{"num_hidden_layers": 9, "hidden_size": 256, "num_attention_heads": 4, "num_key_value_heads": 4, "head_dim": 32, "intermediate_size": 1024, "vocab_size": 6539, "hidden_act": "squared_leaky_relu", "norm": "rmsnorm", "norm_place": "pre", "norm_eps": 1e-06, "positions": "rope", "rope_theta": 10000.0, "rope_fraction": 1.0, "qk_norm": true, "attn_scale": 0.348, "bias": "none", "tie_word_embeddings": true, "parallel_block": false, "extras": ["normalized values"], "init": "normal", "init_std_qkv": 0.0394, "init_std_o": 0.0131, "init_std_up": 0.0394, "init_std_down": 0.00465, "optimizer": "muon_variant", "learning_rate": 0.0121, "lr_mult_down": 0.7, "beta1": 0.9, "lr_head": 0.00532, "warmup_steps": 132, "schedule": "cos", "final_lr_fraction": 0.03, "batch_tokens": 32768, "max_seq_len": 256, "doc_mask": true, "train_tokens": 166600000, "max_steps": 5085, "dataset": "wikipedia_en"}
Each number is 500 + 25 x the weight over its row's rms, rounded and kept within 0 to 999. Layers, rows and columns count from 0. Numbers have three digits each. The size before them is the row's rms in percent of the matrix's.

# up: layer 4 MLP up, 1024x256, rms 0.109, rows 630-729, columns 128-191
# down: layer 4 MLP down (transposed), 1024x256, rms 0.0187, rows 630-729, columns 128-191
up630 095:442496508490498535496541531524516530497506488486471465504513531474489503470520457513510474473523512477499503508445486468487531507538460501525487527494466480510529460468518474469476498536495510
down630 104:502524493503456468460543536490475495519524524519511566548503540463442518530506483477474554534502452516537519479492472520494492501515508503487480505513507520505515502531513505465510517482511534
up631 100:531498484460526509497531469469490502517526440510426535514523485491503523484517474531515482480436493483466496516519503467510498503501529518491516498531468480497501526529468455480497529485525495
down631 093:487498500491443526522519481485510469539513517527518518512518507480522519533457469466523532494497546491446479464502505477456454511505511473494539506490519529552466526515500514523496489508506457
up632 099:490497509509526490500479473477471477524460502502538472475508509476505467461513474496443467464454527499496513489506539452521486507483470492483474500485493463498529525510531521463524465513453496
down632 092:513489495493542484488516513533440533512477508556460544493490508484506503505481501519520426455532485521478533508497467502474509472516465472449499510504476533514494514470484529496524498460460571
up633 098:482500552511500516545525486514500497469502483522468499540453518527447507547511497510522462513509516452529492499506479495516483453487504493518445484504486515506506504488530493463474499511494481
down633 096:518499495514511496559499514485518462498498500534492458488529496466500487516510530520470531471515537528521526471445481462490453480488503481473492497483500496507495517467527519466485492503519522
up634 090:529523549507494522510526566490503484468492488472506538500534473521525481501480491509518496516485518494506522518475454494507543511495472501516492495497506507504497503497515499483504512555484475
down634 093:437495533545484473500503516499508537496540442536478438506495504513474506518523472510484499498497477464536496504482501527465520484476504502513515524480493527471488470496488460474482502465462519
up635 099:502546487504530502574498546457506504520490489499492509535535538512512517503513505502535516527523533509451511542452490507542504479484525509478482515493466485501526498464515477487503509506492496
down635 095:458500492500521519460499517482535526513482531490458482477461499543484503482509497558491463491525504482509530537482519486503504479509536485529500511512478506530505520516520526504478482499512525
up636 096:502493491513518530521486528526479523460503453523479416506487519478512548503510491466512469511517436537521482513517518494502528506509485538443529514496501495467518498486494498507508519451524477
down636 099:536494480488477459465461456496482463524502466494486507521509502430521534533560534468442515454501471510529452525509515466485522506462496482519463504519446531453519524504487506477485489496537503
up637 096:493485517497500531488572475505505516476536491506449473548469488485496503494507465527493472492499494446498475477496470530484548477515460514502496509449484525479464487487478453476528513451547480
down637 094:493515494515514489497502445514475491474547483521492528542511511514495483506509475530498521527487452475498482499527496503475491468530502496496525517482514492482493515513454500506481504422486520
up638 091:436510480500498518495495522427492510472533504443519492534502551490533530469524492556494500495450501466478488510521472528468480487534507539457493508481481504511507522548526562484504532495480490
down638 094:480519459484496474519486495496459512492519518507481473489545467473504489466521504513488455528489510460502503522483475508522488482556457525480502481503503464538499482531485509521502535489467512
up639 100:490487483470475522535487497505560481454504458560499477476491513529504496485502518474496471562521495517522491453513512536513520471492513490468485511482510477486495447508498501545469526475499577
down639 104:582512458485547489479490475525514490531497524522515527460483473473506504510442488494477499483478500540513484496491524506488500495506506502503502490539513493468471509493473449477517500570544486
up640 104:506511509515528543452456442502514506464500529519524451471484538478469492485516533494480519485498517460482545486484482448499530514553515462477498468509540496534494499489499535497481533501478519
down640 103:435500468502476523467557490498543512519536541529534538483457525528470518481491500523507514547492524455510503485470509447502527508540514481496478509501466481521519521501544527515505464510472499
up641 106:468500526500508484509489520475454470487491495506473546460497474515496495485485495521482521529477530543504504521496480471517531473505467535489479476493440439537492489508544468458511476501548507
down641 107:513498544509476493540529517462483492502530458549498490524505516486454478463518462529481530522486456503508477557483479510471488506504501570447520514541521459473516492482446467484511519505529480
up642 094:536498516540529504532514499525526491543498507443483581484511533488504495527474543476519558462446478494495478515440509517521471498502500505498536504500516489551486466515518512498549482538500530
down642 098:447488494478463508503518443486482522514483509518498472513463500534485485484519493480489464537495490495477468508493488494530493515527504507490521494512497530520506464466471480468476479530520520
up643 101:449496488487491518497493508490509512540487521562482524504498531512488457519504456483530528500523508465516498507519470499503492524486532482504487477490503493485506456484507531517542500451535504
down643 098:521504495527501485490529533531525476452481508482482482517518492475484527449500481512472503479491511502510514517512482516485457512532463521478470527518491478488491532493510489492426513489508496
up644 099:527457498513502552511487484472527469495473533455478502495522481501487484483497498536487509448518504511484498533475513486523488514473526468461505494507499500482449504460500465485525485526533528
down644 098:507482493493460494496560474467498498488495534536512466453479511520476502486450506523475503518512516513498515509479500476522490483520503524500526454527524533520495536449484528475530502508463523
up645 095:495505506501501507545478518512532535522499489485528530516468513478500483475510473509503490499491494508486487476511478442521503509503468533534497490494463504481479474443448516543502466491544509
down645 099:521516539508514508493465519480520502480489492516549527511494467505481575493449502498477474462490498490475475519499530520501494517463497506515501521519492516499486563549462516482501499490462488
up646 099:499517519477477481489477509465482482460514542468498489482475487484473521501496492523500503480475511499544469521499497542510503508532500526569506521483472480490520443497514462494490535449490548
down646 099:490509508506492521482490469530480518505512532492440496549528525512521490549541491507544506483569494497491552551487545513558496534498485518478471488542541504494527520503512472509511497488458485
up647 093:491514494511483522509529492507511490520501469495491506480521515528544504475444437496524550514474499516533490484484499528485493468481558465509495450511520530554478533498490492468507510477512505
down647 108:540488502514500543544531494491511466498479542555533449530475477515514474488492534528500506520526523500535520491531499486503514492453456498493528514497474482493533480545540502461466482537488512
up648 100:506494482520454534539507478507507516499473526534554491505482513484493461485512551497491487470549516516485499508507455530496488495487487496522504492544517507497487495491544518464513466484503499
down648 102:474475468557496506522509514511507485481493513512470509476523501505479524505472503452525523529494500494500495503522506524522491474510524511478504516496493473559510504477512500502553529497498505
up649 089:497506485481509504547494502546475499507499560493516475468477479497485523478496497475498479449531474487465528497502505545468548512524488468480500512502515533524529454469454472483498477506483480
down649 099:500495525518511510531515512441491531468517483475439517493485515547523495483479463516495540505513494488499520516534496469508504510438529506478458508504507519484441512526507505465528514530547514
up650 098:518504498526476547540534515505477524505523506501507502539461541543519486526495485501460548465533503472522501481486530469536471470515498533462477537489499534483462525497524495500525494503496510
down650 096:526514490496461483522530520522474456505507530492519473479500481499510497503489489537507476486515506475523502460497478520528522518485474449527460503475517504493502526516474465482511511517523461
up651 090:538540492497505515516509545521482508515488513494505492500477478498557520505503507505464456490483509482530502465491470506504484450537479469497482521496453531487482508480487512506483513514519480
down651 096:489478462515501491461494485444500470500485430509467446501501510499457498495493506540527514462520506531523491518519518553480529537490479561531470506501511494476535505500508483500490481476504516
up652 105:486477526519476511506500502464507536561492481475498484511495492538502499456489522525568470485482525491496513520466466494502476517498560459511505502543480515494484552495480521498542501500531519
down652 109:487473489470503478465474500503454512456507497496489513487464486482560497480506486505566518492509499488487548483484483497443474565526522481538513505521538506511534485503460499515473545506521463
up653 095:487521506467462478520540506506469521466521492459453553489544469539524525507472504498529509493481465488539516534452489520528512512504504544514482469481509524514489488495520526491494524517527464
down653 098:521495482497500487482501547495523492495480476476494534530536515560515469474467540528536530520508467503505479516537504493485476524505509537470439519506462537511491515484446521494538471512503492
up654 098:524504459479469546483514519534523558497489496475499466462483466522511547471492504529494501537498481515506517490528489463528487515515495462497533550480478472501506509522501499511507506504538487
down654 088:471518491484543463523533468491467439521536558529494485503495534465500517536548512514478535507503519455486507511510452498506529506456534493524501458501523476533489506502513486501469503520496532
up655 093:485477517468482534465486526506505468485571478503512522485504557520530480491518470525493497497519517521474508486507504521534540522495500508462538467498487505452501505506553515488521511514551483
down655 109:512486561557495484506514474579517508494500490496489506493528537533543511493483495504507530487538510485488511533469476499501497521561529491460493498449469501498494501492537508515482516496496500
up656 098:504460503466497543542518538498498456521536501502505503547466510531510497497437522475506451539514484511520508517481487506486496484472470504498489473488509516539511519509486548488507459533479520
down656 101:519493477474517507454538485496524514466489443493545493548495481524483481541489504529516472557507522487521480512534569502521506498497530522479521528527499502537504476504463494478516506516484523
up657 114:478490480502480488532511510480503483528499508509455530497463546500487507493441482445502499522461497504530490459537519493516476492556527529481516526487507472550482494502502500518510478498512540
down657 097:503511521514525509493520500485537526486530476494455521470510546518515549446476525525471462475475492492493524482540547507503516515536536458507485518519472460491541518484487500482477495456533502
up658 095:503471481493519508476489477500481511505456500502463532521531521470507496473516482503540492520541554525509521492512517459536508533475504473504504523462485529456479487467515463491509515467497514
down658 102:534506519532511538536496484463497490527508505483489523518523443526544494498525480535492511507474501463514551492540478510489514476458500457490477487514497491514458498529512475521475493506485491
up659 090:523547484522492463532529463504517489466486514494492507524493517523467502478471506478501507436463505532507518487506463519519537460501522499486482501506527494473485478526496460496486520507522494
down659 097:499492503502498507531473494496529491466494505495448513558541461471512504519504502484494525485538533490471526502507508483465501476535483490488519479518527527504497504490504509498476482498505550
up660 100:486536500494485539564461475488529483498530522465476492473430501528480468464524509488501477511508503526487473506492506459498481518559486537450478466500513517514454518499485499498511454433469512
down660 100:471461518542482479502526482500486471468488507463485512513503535464516454506508537518481497510510506477506543509500528484443460519514517511515496509469471499489495487479473537507497458503466545
up661 098:499488538448514518473485536493551491535491487526482503491477424478504495474508526492513502511502484492501510467528474511535474492514554498443480504491541496525462513465513502480519472448494513
down661 096:469462508508530482473527469519507527478494497476512493501454494520508504485523519528516493520498455476508509474546498497542479522480482495515524538456497481525513543521511465524503499491486536
up662 097:524441527485492481518523511510546522470496475495533510537473482513523501497468498494502482508523540472486461523498486523490523511450494524485516491496494492474500494505487483530494499511519494
down662 104:481524560544504493494481479529519477506509458503498478516508559463487478497486512470493501518516529507482524482519490526505484495517478546496483508502492520520477489502517500479461548489477451
up663 102:515487482460538495511520536539498498527497519492486506469483498510494508499478479450491518518475509518513484479521463506553435505467462507499519500508444471512545538469486471485473487487488470
down663 104:480506489448506493523499515486492513485499520496494512537478475534483499509473464504505531523502549499491515430511489481498500473505453547527492497536501474493503517541466548504542462492474484
up664 100:468529501498498460508523461508539490525508452471536495517504481481513526527535509493480509527509550490511455529454507481511576473502531529446470498521496482494462486486508447512511541512496473
down664 105:488519469534512464475498506471449511508517535497478447448504547517506501508509509492494522494526485449502455527518490508526511541533510507502532498489476532492534489492459502482496524456529498
up665 100:485486464484496496502482483538475539486515497495520467518469493513520557482487543508517525480483531457491505514516572460487513510533498499509470472485527503488558490470481506473515502490513490
down665 096:514491487487526520482486515511499502524504481478519511449489519503540487499443521539476501498516514502496546529506519570489500498444501477514438516467506444467505516509461443532480484481461514
up666 104:493456525476497557492489493508516499459528497495493504534459478488526510516491485506482469511508482513520460515517523491490506519512477526496459459486480516473508527512527513496570515508506512
down666 102:501502536493499519516520478485553538512539474447534467472533513520467442505513506493478507518540486512469481481499493490504464536503551510471519532500502484492510458557515506475513537537451537
up667 095:510522519501526538527492547499578469528481529557517493513462546556510516449514510511489437520476509461465573454491522508479524520532509537521447507488454488512488493497507521481541471513499556
down667 101:473455495518513465472472518556533483498473500459496498501497514544529489520490473509503466493535498492544498505532525497496525494548491497514493502532513496472491499505491528500505474501478540
up668 110:548488494488495474497475513488462495465480516536506466541541531493516454497541533501538525505538504496486519527540503526499511514505487501496501486511509474545512512471500504525468500490517535
down668 119:511470492528507465491522458466504480470517481492473506514531517488538579532506530498505505497535506517480494521527504498505484494477509509504508487500472482539520474507502460525488562519520549
up669 104:453537480517476517560527518511477501494514555543491513513480503504486503501512520520517494513518489500535480522483469532497550535465495514506494495433499502479526468545484484498483487515466549
down669 099:475495525480497505519523485493501508502488500482493520472511512529454485519536480488515512499542472499523525476491445509501531525533485508480515497501505468460478502436475504446478496486478487
up670 094:484477522499472526480500472521477531537493526468508520507554538506505503509487509520539480510497511500559474507501495498486449461507503435510459525461535520523539505431504520494515514520516476
down670 100:461499527531524457462492509494457495504502540535523491469472509488489524501517491533534537511538500477473481480467491498527490549521524470538522488464527508453540480543473547464546478500509512
up671 098:479472524484529479533557536479479491524523532495509497497484527520480543466507481516493487468518504515500491471490477486514539457515488473511503553516462433482496467465475491505460531445511489
down671 097:491483508473529501492490481507467505525529498486536542489528481470484494492546504492502490456476456483508480495519535472513545524487511495504525497489479505523474485531494520534461560481483450
up672 108:452524514541496557492537494543551492541507520495503513492485524464480496504494490493481486494458495440500498498495507448492518478435489503472519478504480483493515514508551490511523552487575513
down672 088:483511495486480518509507454522526512502470476485521520536461460460512494489509501503476487520501503531484503515503520497482493496515465477491553497530486524553509532546487501499471476480520527
up673 095:519525504505472498463441509507490469550531472473494468516500516492472490515508485489512472542493477475519541481522508490579466499474501503487491490500487560558516510444558516490516505484513458
down673 094:470482488540527548486477520479492508466432524527521513515501469491528493499506524496513504489548505504462509499487541469483490519486489425469492509518554506481477506524476511500509477531480525
up674 106:518490499560495555502510469478529451509461463505488468513469535486492492495515539512513470473541511496485508508469513508546532479462498505515486452494477538532474512460526494470511489501475495
down674 107:516478493468516505465549504507480497500515427541479490460484475530468502492520521515528460532507451506521498500533495484499474540512470492496529496501501494509522485507550474431487465478518521
up675 100:499505474490512532502467479510462486505476471521498525509512493556554498492530502520500473533504447531500468521504472472497487533542499518520503497483508487495495467515472431556500507509493497
down675 100:493471511509495523508444493479483512509486474509510533491523511465514527477540529486498546480498538483506495527487489509491518500511542452475496501517513521496484530496476490524496506510495530
up676 103:468506491493523527533523484522507508482538496486502489511497488448501469485514515503486509484484508494471514490495526500536500539500486449487528483464501526514526541492482496505510509512483477
down676 104:505476506499478480508498508511495466497473489522548494477518507474534486522506546501457494530499511508501466508537482518467502501515507524445462565516464500487498519508523540508506482524467518
up677 097:517459521499484522519498498498571497512532492511499471496507496509508494513511528453514520525460484483485511488523526498563502482491519538496494535508509512460510487534512514576488526490507525
down677 101:500545519478470490493487534525504493491445532509477530485545493489524482501513488498485495488486537479476508493517497494476511519475515510490519468485521514492504473477510488469492484502485487
up678 107:533532518488530514505535461501484536486482485497502512514462520480502509516452544453485531512509523487491489518555494516538505486499472528485521509480481469498500496513467503529461450468536537
down678 100:466503501493453520495493512468471487487491494535487533522507525550525513514493519481522494513544501454489532524508514499519502503504469524515471470470493517552550512468517495521481504518533528
up679 092:453465497502486516493526530481505519482473499495509514520509489551489486569502444510443504501459443480498521514517514471518464511575499508476530531455484543472502565475516524528473514528536548
down679 093:507436495500520462575533498466489521521517531479475531437520461518538490499525489526525508500511506499492481493505485504449466471521460537485533503535488500491486494524536477518553505496508463
up680 104:512482534441504503506480521480534509531527486493509509530556426520504479514533475516479505516477496494538471507466504453494505525474476477498482509480506536527518505500500474549502502452478476
down680 101:479496508475493509496509500531478494458478488488506500538516487515493454549461506504481441511482533501536531473452488484504527507481465478564546510524506488515486520521485455463476469500478533
up681 115:481492466500471496511539482491506502495504494484523496497506550544455517478488509537460482527533546544500418551533542482494534532494546518502517492472497502511518553518488501542479492497461479
down681 104:469515499551519498512526476529502478517522495523497488521508532487486516484479530489432448481509532471468478514557508516474500507471538513499519471450495487522491534504513483530512474468481469
up682 090:508502542546529517491502481508493492494494475530503468511513459516518524500493512545475505502516456512508518496499515526495478442500530464475496517471490535488455493485500483454509474486523562
down682 077:523492527496522468527505468495466498515505486477465487504474506462467514491474482533510509471516516468482491528495503475508541483550480494472509507493510472510536520516527530494523497503494496
up683 100:470475499493536523509531559480519469543455476539466474500477481526534491518508455477472504501496500573515505522506522509480528498495483510556513472529517510509480523530477548496489506477497499
down683 097:466519495513516509510500542525483506486499513481513509506488522484536491462491506457521527473498459502532501517493514449501476524487477475493486517505506520512497562495473551504489525476515494
up684 100:504523547474509511539503431497541477529478489503454499478473510478496451501486510489500489540464494493475523508513507532510526504481482481466512528529527472458506505457512491471527493495497510
down684 105:484528445539471476447475509485479517480499498529476457487509477508519538539475462537504519496499503521522486493528513504488505537529543516492519489473498520471497507479468496524473491537483492
up685 100:495502546489483459487531451520522521475522520462493478484489508487484497499484541505514526504519481496531508481492517558489500536507512484497500522470476466486518546502489524471524485485517520
down685 110:537517513497487481451503485497482534506513497508539489462529531526499455479477482516489519479479491484523538482510507536469495482469513451502490488547480513513479499452500476481475460449503492
up686 101:528541541464470463475492477497519540492520486505523464499502484503495498514509494499485516489491502459452544480458513538482509518510500539493489477485452520520485514481543470492530512507490489
down686 091:433497477475507478500478474505513515504531470489498535537482469514480492486488527492507486500492516501516527432506509483505503515466507489484489484521532522540473496531542491500476511526478480
up687 095:501526493474533520485540498476454487508544518493496520484480498508496485455500535446513482498489489503473551524481527492497506510505492487499565556448459512444474546491483527504498510532521505
down687 090:517507484508490479515483550511491500492506469520500486491496470484538469484507528486547540467506541511531479513516508521473498500512463445469490533507485524512529517564524496487474505535499474
up688 105:518491493504488509477460442472489503493507490490481494527513540542496515478534505515512527542504484511493488510502485545509485499510489535498455509557514471533450485463478522526514453526553517
down688 104:493507479484468478495477509506472510496495497492510479502518518493529505502517511502484496526475430477494512492459488507505517499525495522484529543500512487541496490520488483510523507537488475
up689 105:483489510490541449513484504477521504489493510506513507490527490522506475512497458533545457474509504493488502517522511479477499428532511503492471500491501493465483526487488507520524537482518498
down689 108:512479505546503529470465536502476494521474477483519524544477492515513480482511491514473481505500477487490521472535495476472509521441519485510503481521493499460487494510493556550535508482502499
up690 089:506515482491482498491518493502485534505520487523538538546540495486489506507547543491507515501514501509522543550512468504494511486531498499511499545478548490496545494472504485512539495469488554
down690 100:505505434537491499478517488501498493482505514491498498515486497489490494531508544486498483475492533486514502474524486489513471523523519467442537530524469503552461510491523465500502522507520503
up691 094:463481488483475481507477523503485533506490510507490540559485502484499488502557503481502511518465487491510469527512472464521485488510508523505537506490496462523515508501514501532505481469516467
down691 108:508508543517457538480463461513502473498486517463554453478524532509508490493496539497464568525495499492538513505518553490495543486464466486513505491458464502505538521505499507517500484501458497
up692 108:501480515458493472544517490476507521533523508512469466524486475539513443530507486517512510480504437531495525476490499518540497515546528490495487547530520454483516478489466499521520506512538535
down692 099:532495514514498470512518525487503539519566497510513509476518471508484517507474490541501486482490511515507511466534527533478489480537514523509515566492498514452540500519513451523523517517491493
up693 104:520478530526490481550516498508499500521535549458471529489519532534502491474501464518508469513526475538475500554489510519498459482535483466536493538517559447523502513510517491474558514529487450
down693 098:509497535512503466552549464497484530480529506530467457521484496466500499525521528522482518523498491478492503497502486522555484514516472494465536522503523487520495464486542464477509493556543483
up694 100:511488505477526496475496511503532483543495463511491535529501529570497509500509516514516456489507495496527471508529498499524498547454541484503483510538514502506500513512487481513480478469523526
down694 105:495467460478514494486495482488493505489526489476523464480477504467482534480511484504476527482494503516466546493473477468509517505516494509529493505457502498481534495485556507489489504476453513
up695 105:499510460527500491498544465537524488510467503528541515488509483506528497468465495515484512502496475464532475495476482508493514513465487483497515489486488460499449481499528544488480451540473479
down695 096:435541488483498468514484485471502482500466486512502477523507511493496521493498477424489495538474467535495488498523519482465511500507497505529510524511496482500479475491568490505450486490495507
up696 098:484448463522518495489504515500534490468552506524516492535517509484485491500477513563453511520519492534566508471511487488464480526499507517492549507521474484474533544481488540477518516508530518
down696 100:520488528455489509477479533472488507489488475509523496447518480527481473491518501514491454485451500507484480523505559489530507491465526521510443494462514486531495441525503494513487490478478454
up697 105:459542478509520503505537508464526496538513472529528555561517508513490530505516499503474491540487467487553513524477532497454458507489491534528493489459482491535434466511506545473556517489520500
down697 102:478529476520476486510494543522531461550489476516507501478539476490482514512513498448517489514533482495500511510497458475507499497511498478454489483518482487522515495525502530503447506504500465
up698 109:461505535523496473507534479516515493514491507478545514486515485505512545495521502499514440512492490516531529504530494516500534486497485578534477523511519477508491488502504471532519505512466533
down698 098:474493509491533475503515527484495519528476500455504497449518506484484496481462514505508479457526531496520497461505477488523508500520477479510492543494562439520521538497484495482518528497488571
up699 102:549510535516481506473545488488502474487563496505499509527505512504443502539509493486497524503479446512521498523528543523506548539504532483485462498465488474495495478513466525497519510499524540
down699 097:464494479492505490496526519477517496516505512508528556534467540527514551542477431475499557475504532512497510528524488456507507537492476492480498475524522475510481517463445538520489485522517487
up700 096:545481536495480485473503493515483538515498493497476476490533494494459484491436468497507488507542509536496462482490492533513541477508517474507476511486494490511532466490516501516499524511481526
down700 106:503556497502498448525490486465517506500445472479497544485490488521509483511519503496572539479506529483475486515462495469512534514485506519505494537490465494530436489507524501482499523487501438
up701 103:492536503507521512487519481512525480555500503512492482530561499499508524485446522491460499489493481502487513502518501544498462472495503484489479564488499549452554459446478551535498516542512489
down701 101:504507526521493537520521496511520483524512531493448504514490513537510484533510499533532512489550498514512492522497531496473550482569494530476537516525507427461522470517477507528537475484483490
up702 098:504518462500523516490514457487527472554472554473483499485484497480484475491512455489494524480457497471482521537483525491473508447531529505509469476504509512489516497485520470443504504486508498
down702 096:522485557513477495467535503508539507505494520479507518522503506510471515492497538547509521499519498505467456538512515533473515501480524470473493514490452510511491518527458530474471511490527493
up703 102:509500471461482487533506512548502493459480542521477469525469488493521472507481497535491479431515477499525505504491496483518488470524526493509535501524492530470460485486507502530553528480527500
down703 100:475573512518509490491509498498493461505502509503562508516549543438507502513481493518512436515504520473516534519475539439490542531512533497505468504512476506498489506496483497510500487525484527
up704 097:500493477505508498485483486515528481526496549475516511517522550528512485496496542495492479511450484485503458457520535499506459510472485503457512467543494480514526519488473498512484509519463483
down704 100:482462480477495456457535472535493488474526499510500482498522536474493532521508575485510548497495455486509501534494503459461460514484500464472497532469533475471484505478523510494540478521468509
up705 100:521487495516498493471493503530556458503548505505489533535508488521464489478504478522497500502510524543512490497503500512464551493534481452514530548505477509457514509477497473555497495530528505
down705 104:500486464539542494519492558515474507487495494514472483531527500507499453489515558501492480504520518495500478518542553509522504506448476472484482525522543513503490481479495545460508472459521514
up706 101:514524497464485436507499548522489524462487490496467509513526504494551453492490451515481475514497503528449529499487508510472491492492521477495514514446522526493488535513478493475511504485510476
down706 104:505438480509499469478484479541523496528471465535518502506481517487495499531539495479545520514482472517488542496510459482498454519566486525483496497499529449487514487514523482515508526487459496
up707 102:501546460491483492493523506492511494484506500504508509501478511510516512534503494516509456537453566501492537457484465516503537497520503549517496509495547467439503504483451449527529522516511516
down707 099:508522508523516495484538535524554491485514532500526511493470492538496492491513449460480451494528551515464537475475509506479496486508507510496504481498508516453491529489528517495514544490512494
up708 110:480518552504515559486513538488542487468485517474498498549520529482491485479501508509493533505533504492482486490511487498466529498511520459540474535520519487524503495494523507515509486538500500
down708 105:489498546464559462543523492506513437485520478469511484467483478546488466504493546514511470478472536541453510492485518495521476481517494503510534506516556513488503596491496479483467453543482516
up709 113:508483457508467516477498524446519548525460493481531493507473489544429536480515510513532495521503495539462531459507495479531520488491518526484512522485481510489469499465544480535489519539481501
down709 104:506471502499496528486505535495511524525449503496524504482495480549485524526524466472529491505424510512509500468492479493513520491528484492439505527511484543503514514450536501491518490492468540
up710 096:485515490519506524543497516485483498510468518476522494485445467489479541497478490483523499533530512508470520507487481504526516517528520541505515527510503482487476506482479509527498458484477478
down710 102:489497464483536552502508472516497545561478539543524490487428489483508499521491497457477522524508516491504472454458482519545546506487498524493567502502491470475530488540478471506495466511517471
up711 101:545488540542512508488490496502483518481488510535511506464508489499485555524473529507488467529524540484484495484517499537478480507479534506485516503509501484515495514501437526569491504523532538
down711 095:489474518492488491490527499492526523488466517481509494524451511519501472460510488505527498526523477450496475556507529486495474488558452526483449516477489476487494468488525504491507520538456451
up712 098:512525513532548474526535495486504478518501492491509481504490498532544485554509490533526493474454468515457523551511503534486522506479461440498495502494538471446498499477453472502469511528508489
down712 095:484525527496515506515502486451497497505515541447502537453526498461531519519478533481500488472530511524454512536503494489506485488503483552516521508459517491540482513528506474521497488496490525
up713 085:492486556505529505510476515511502472486505468527494565475513507509500498519479449527536475483506511519469490471505472489508479496499459469498525527519493507518498481500539505504480503472516456
down713 095:506490481501459506443489445463460531511473540485490487513499467530472471466536541482504499513495471477489509510482523525477503532513506522498494468507509491457494535494514474548518536528478521
up714 085:494511497502506510479514491505470507503485498477525540481484496489516517525477506481457547541510478464523520530473541529513515475494516521490554478489472520525541507489527518527478497497462514
down714 086:519453504495480475484493471470522497489481491501453429541492502508492500505499483551525510492502528531494499490525503501481510535563481510511488531507487481501486471494460500497516485536518490
up715 099:532509491526484526530457496483533481531490468462498491469473520531454506516472447501479520488477523511475475465475514516512517454488523509500507516519452492506501516464493515452532447528504524
down715 097:520489524564506511502520498509468479521536506469528472509514502503453534520511501463509529481476495474458519476521482521501525485483522422508487490541457479526515525499501481478504478553479511
up716 098:490487505505484508470505485512488497474532507535454511506485488492512482504485543515521515461498463486513527502511499501516495490522492463511491496513525484535478507471497491472470496504531498
down716 097:505510530537499461494474509468495491517527498526448546543499520450511465485561492502522490520504499468497503446498459464509486531483506512526477497531542496510498521493466506517507461453488497
up717 096:523550513490501502456533477551536465516476519511497499501481499488448508514481415534483516473498510530505487484478493539483514507488510510506507484511483512510511528508564499493481484528492541
down717 105:527506498489471479473469471494514535518481492478503471496490518526520505488519511517445484454479515486555478532511501532557545498532488525479487479503450514446530530486514524512529527524495512
up718 109:553491534508488523471508527493496530479529499462487481496513540532526518502532472534473480495481532491507496507471531474477508500553483495504506506485506477541490507499505478456509489548538519
down718 106:486509494492437526506520508510511471498464475488507484510498502494503504505514453519479481531461511524497495506480530536496518473509524506514483494520506506494512483498503476438486497524515514
up719 106:505517506457482524498494521505500496480519457510486515499517479496485498496492507534472474481508537531522495483537486518477524488511481499499504479509469517525461520481499501475516499494536486
down719 093:529501511507487510513453489460486531468508502472529504519511502480474504507491497476499493470509490504499515528482481510493493491525490529517540480517490495504486502471495491474511511485536494
up720 118:558505519509486503453493518477481518493470472454454525527484468494498534499590478504481508525514522521470500502473489471486510527495508497492527512435545492561482512526482508519528506497518485
down720 100:500490496530494568538522522509461487507483477475452454503467498472472492493569519498481474507486485508519484486495527521505515492493510516457517521518520476477506511485481537492520485516482534
up721 097:496507516509491505504505537472502472559456455512507467498485487499499517512455521517506495519517512545464535495476449518487480472510529493522505440464501543546477476501479514531477503504516473
down721 101:433525489511490501521480513539529468520503504497446507461490483495453519460536483510447492491493475516499471543470522471534475511492498474523519517490480473486515482509471479529495492512542478
up722 098:510506489456508484520490511461516557478488464508509518518563509491516513545544496570520501490467534489535518515501505473434510490516521503501477485471493503486489482509495449549555504514479519
down722 104:499490489512477476491495498449531502505542470491509472486500504517425490501432524532474459507471527526486512526458493512517544509526529514489493513533496468522500464503483491454528499501489463
up723 100:513505456530510501562477497510457487564519471506511471491486486508512481514482476510499468492496520519527503489498483497469545516450530503548477473518513504501486473547454473521556494464502525
down723 089:523446525515550491496488496540456468498495446545522464483488481486476483485473515511482503505490487517475508453525512498516504504475517490532496512487452524475531490493487457485520479482483571
up724 102:510513510548451518542502455504485472496516507488492459514524519490493495506514473497517524482471493536490487541523519524499497479501498499534475500523514495505503493534526517536488472498535497
down724 101:510507491480497495519504492479506492534529503487516464485518506508509474462485492507568469510472496519501535484455476541485473522481444496459501510535523486504501534522494556497466496459472471
up725 099:544504505560486414491499520499498519537489471490500528461505494515504446565552477462526514483474491515492485497497503516500493501553486484485521535492527488524480513496518473547498523491510469
down725 091:472495498439560555520515466465485496483513539523554442499522497502521506492496480518494517537494510466503524527476537473510513501506490510522525496522482482491493518497507494504475488492474495
up726 102:508469526495465522514489536500497525514482488529519526528499479508489489537493504488504512543517503499504532488499521509544477562528492490515477491517497510536527517473491477515485483517478501
down726 101:511476502524510498499521525528527509429496496505550534494520483492515479508475486495524466505527492555474477454500514522494531506526465481507503487531475499503473512493520476523493502519529508
up727 096:471517475520474487454519528497524498510475527527536440511501525493526515496498494507529516533536465494457481550482512517498501474474489483490477477546498495501513482504475527475510451490507498
down727 097:514494518481501481498482472536446494487480521539523506487503493502501513495475498488534510553479485504499493537465526461456459485482493515519512470527513496504485499493537509493520467534469504
up728 109:490466526484520475501471494515493502510512521503465484488505511491499568496503512524476511508533472478470463528490494505485480484511537480482499532536503542540520457504507536472448509493476522
down728 104:479470508522501482543518512487494550506530543506500501550480531540515504506501473478496501483493506522479517483483522489484456499540511515543517516523484528515474518468509513482478528492496512
up729 096:498533506465495469458514520509515475521507506517484490498505472515482524505518522514479551454503543552495459515520545509488553486531470526484528524473457478498499494488479499547506469512512508
down729 101:547467486507442519476503526475532519496524510505478486553504478552473511504479533537529501470489503552491497524546510451498488512475455528499512521432532500502520551498529479535521489510500547